python train.py --n_layer=12 --d_model=64 --n_head=2 --n_kv_head=2 --head_dim=32 --d_mlp=256 --vocab_size=2915 --activation="tanh_gelu" --norm="layernorm" --norm_place="pre" --norm_eps=1e-05 --positions="learned" --qk_norm=false --attn_scale=0.177 --bias="all" --tie_embeddings=true --parallel_block=false --init="normal" --init_std_qkv=0.0173 --init_std_o=0.00352 --init_std_up=0.0173 --init_std_down=0.00352 --init_out_by_depth=true --optimizer="soap_variant" --lr=0.00833 --beta1=0.95 --beta2=0.99 --weight_decay=0.045 --lr_head=0.0204 --grad_clip=1.0 --warmup_steps=200 --schedule="wsd" --decay_fraction=0.553 --decay_shape="linear" --final_lr_fraction=0.0 --batch_tokens=32768 --seq_len=1024 --doc_mask=true --train_tokens=105800000 --steps=3229 --dataset="wikipedia_en"
Each number is 500 + 40 x the weight over the matrix's rms, rounded and kept within 0 to 999. Layers, rows and columns count from 0. Numbers have three digits each.

# layer 8 MLP up, 256x64, rms 0.233, rows 129-150, columns 0-63
523555496529468485486522501506480508477545438515484462521564562484458457539384561466542555531489467463503544492443460545524476524525514542507496522474514493594427546550513495495480470510463511
471500440500501522482540549501539451546454511436516530452466571494501522571422525516547519559513534462532523510540519480403479526501478560484488472558530446502491566501418440566506546510524549
493522541485444561514460440564531516479522483547530499589454498472495473515479523544527449505489564512481568513442519514502446426490525517438455492506500408561521507481490492494513536463490555
522521533484440516407536454496459522547517488493485440461525542447526487473496452577478541459527529423443487485568562491463553514563518565574560548554484445457513474502513559488425522491471522
496508440574436581464487562491441481498547515488510498539516436522474493481531506555543452573489518454514505481469496603520407530511530532499496485476553474573445539511479482478483458457411440
466474519515474463459542531516433501581516564541491444526508517549468451519475498526453504545487422465525520554456522535568564505527467451515554535443465527539462524471588500472529484532441487
500467504464527480462497571530493444536430527529516518460459582487524507452463601525421476550456511466436499503559492505517443484470566541559517554485467493524493438483504443455537548480504464
475540535467587481490523445477519430467438592519480524519431459520506528431472441493481498553523554491563437584490563505544509500536526505501484479499550567525485522511446522453529421511515481
498472548523501517420432542470475543487526476448409484545505466537460473556468463563486557502538552453464522478540521502430491524492526529479481575528461540525507585558443511574498528507436476
478489553473509387464518555478527506427516493476492523500481493546539520480520496528541503499479502468423524553454454433531455499529519524492504483540476459500553544516520488424406498489516500
579490455499460462485480516504510507417516490548444546468450569562574577420487491511504442476445513522467563467608521512494503527504566455468490396424460513558446458536473530524529536512445487
511611459492487423450466492456511520443510555554504461485548473453514499435536521517521467494512434531541473434482433493513490483488525480492486472452496531512497501539543443489456582525539489
525486489532517530458511507524451495494556482476478502515498456583432500430426529459487499450493461557523542564477518560475533514532431532475493444514477478502485553570513531528470539525584540
526477457539535514469527471477527416533502568539506502521531455539474417531532413541476452490485491533531514586525496474437559537488445511540532486481558527512466490497492529444437538479456542
591520503507521439483519510476503452512480448537518544495383414498547526427523496494509574490515509483529457505518544501508448503516464459491470485514491527530450434464494477532520568509507429
505520519515567531505472552606484536542450577454422470440549486543520509468519440500457503526472551546529566480523470485474445558466478489528522453419400486492454524465569391536526478545523499
525541579521537543448510543560511553492489568449500473492482531499443444498469450497434453470402491578528549460522495499445522499469548443500506579475496507464457441445527476560468473508485510
499512513503482503471558586483473488506529545530510556523483460570488495473476477522500522450504442495563559516520417489512571449463556482500475511503560483507370465485487537504494423519471470
524461480466403478442528506477513545458518509492454513527491517515525558453472513541508520555487539508493506584480497532520522487526500472540550499470597478498489548462438524549474520493494520
463507534526533530466527473498514533452470557557569524484554402548509453486497482520536397492502547591477527504539507587457439425543493407531514490476542502509497513445468488475513512481573457
502546495499417531462474458440500515472539438466535509492470444477450500447492480495514457558480463533530563545526515570524520565472484508496452448478569434460505525525509458500460586516488540
536508431468478551492550500478515491512463462533476500500500443468453470482491490460521449547506470565544468542564525494424543500500419544571474487502543465486484373526537581438414449465570416
# layer 8 MLP down (transposed), 256x64, rms 0.237, rows 129-149, columns 0-63
501469542498467491472459468533478491545511557494501483428537503509494506515481587451533544509570487522535544592548529518508513496475509478569535518477568457496521454461540520497483476437432541
483492504469501484514534479491512470474513500366512489503520481489507518476441541536505547504450555478460508457451482485470442538514487513493604491535576446477537506488444447509504528503497495
510562443508530479498493531532541440458547543469486512498480506496475481470491541510504492473522432520452476459509498532497530515490451417550587517483515489462495509503436529525542512462503535
511503548536428494470519465505550557519559402516457534530494482514461499472555500408575461473529523433464494537503472478443516538466490456541529530510485568522585434411473540525557428507490559
446553525598548518460442523457502522533507541459539496502509472475490512446542491462509472544516556499494442577451498540605471484524477417565427442535515512500549453524539499499490488513519515
558525437462455544536526533476484528562492491504493474471462557484507445517559461403483471483492520497421460471528475497475492500446481587497484502503545543505548452551529488502491514535525564
461604514546549490478580460536528511492517473547461465460498583497507574544484488452473464532488467474483516477517554494514617463585433569480457514481549417444523549593461457500520472530526575
580493469519579471503523441536466452508512505485516574489504517501554492477509534518515429532566526550462467508474480495472451524524489481533441481495439432465572481436547537497457518549451475
497447469403525545424448497546498551509518446475532520544590541493581468516616466514487518449502515484517472471512494515490486514490392503457501451499503382520465504550498418495514493444472567
525418514487538473493478507507411493473513428464457458543509503450486466511493503536537505498497468527537469515516493519491544467476443511491495519510523550483470502482546435504534556474476523
485500561464453561525519505509530443466438497479551467515517535548562478534495401482483514507500527516488507495574424501440497502460454564493446502543522583498490439400505478453520443533507493
499491466502523544494549524479482444531481540576449468506422512478486564576532509494462483437494478523458496456555449441493432510534486511509493499545578495454509492589495507553525462523505472
565508500427530462501506508500520478491490453401462479493529572473577499475540513507513514539568564564488504468608493508483510476459506463488475524495487505583476470485475507463458508519496498
486538527456486448452461516510503498453458498488506468472466533534519534556501472511490510541486496532524479517561498482475499532492549562567517481487534503506485516518465503478498486442458559
524531484516507498487483501558508504489491506551480522487494535487485447503466502482494446468501430584451452480469575405444608455456482493482477522477499540516418508483530487473515512451479529
467472462464510512514461490555498398465511492497528444483512493484507455521485471610489540524465524474442526468494540579431482510563488537453592520533534496507449440493518482533507527416505545
524502520520427506590495409460551531469558517471548572510529466523520511513458482506484490494563482505520514370529437553545520532480543554557545508469467429512537524442378475516392433544516411
481474522457448510555473489508487447535451430506517498516570552554459478528452479472492500452558548519502483523517538525414511523475571496441496507539469569523551421529541514469509538560494576
495467530460401480548477468483522460557433526514556510489505534487468431540489535487502536492508513478496511485507491443481513505483491478517497455531461471500564480568551468449516428455541495
477444523438425479494457525492522500481538485465445459548505507517545475531540454507535544532526445469453505477500506493458522520436535511486529507539554483478512488506539565508492505458382531
552503462482416545445449553504438460547474439520455529468476465439521454577439585443495529528483500472550489539523537495471501536524511578482439504448500524421459538434420466496463525507495511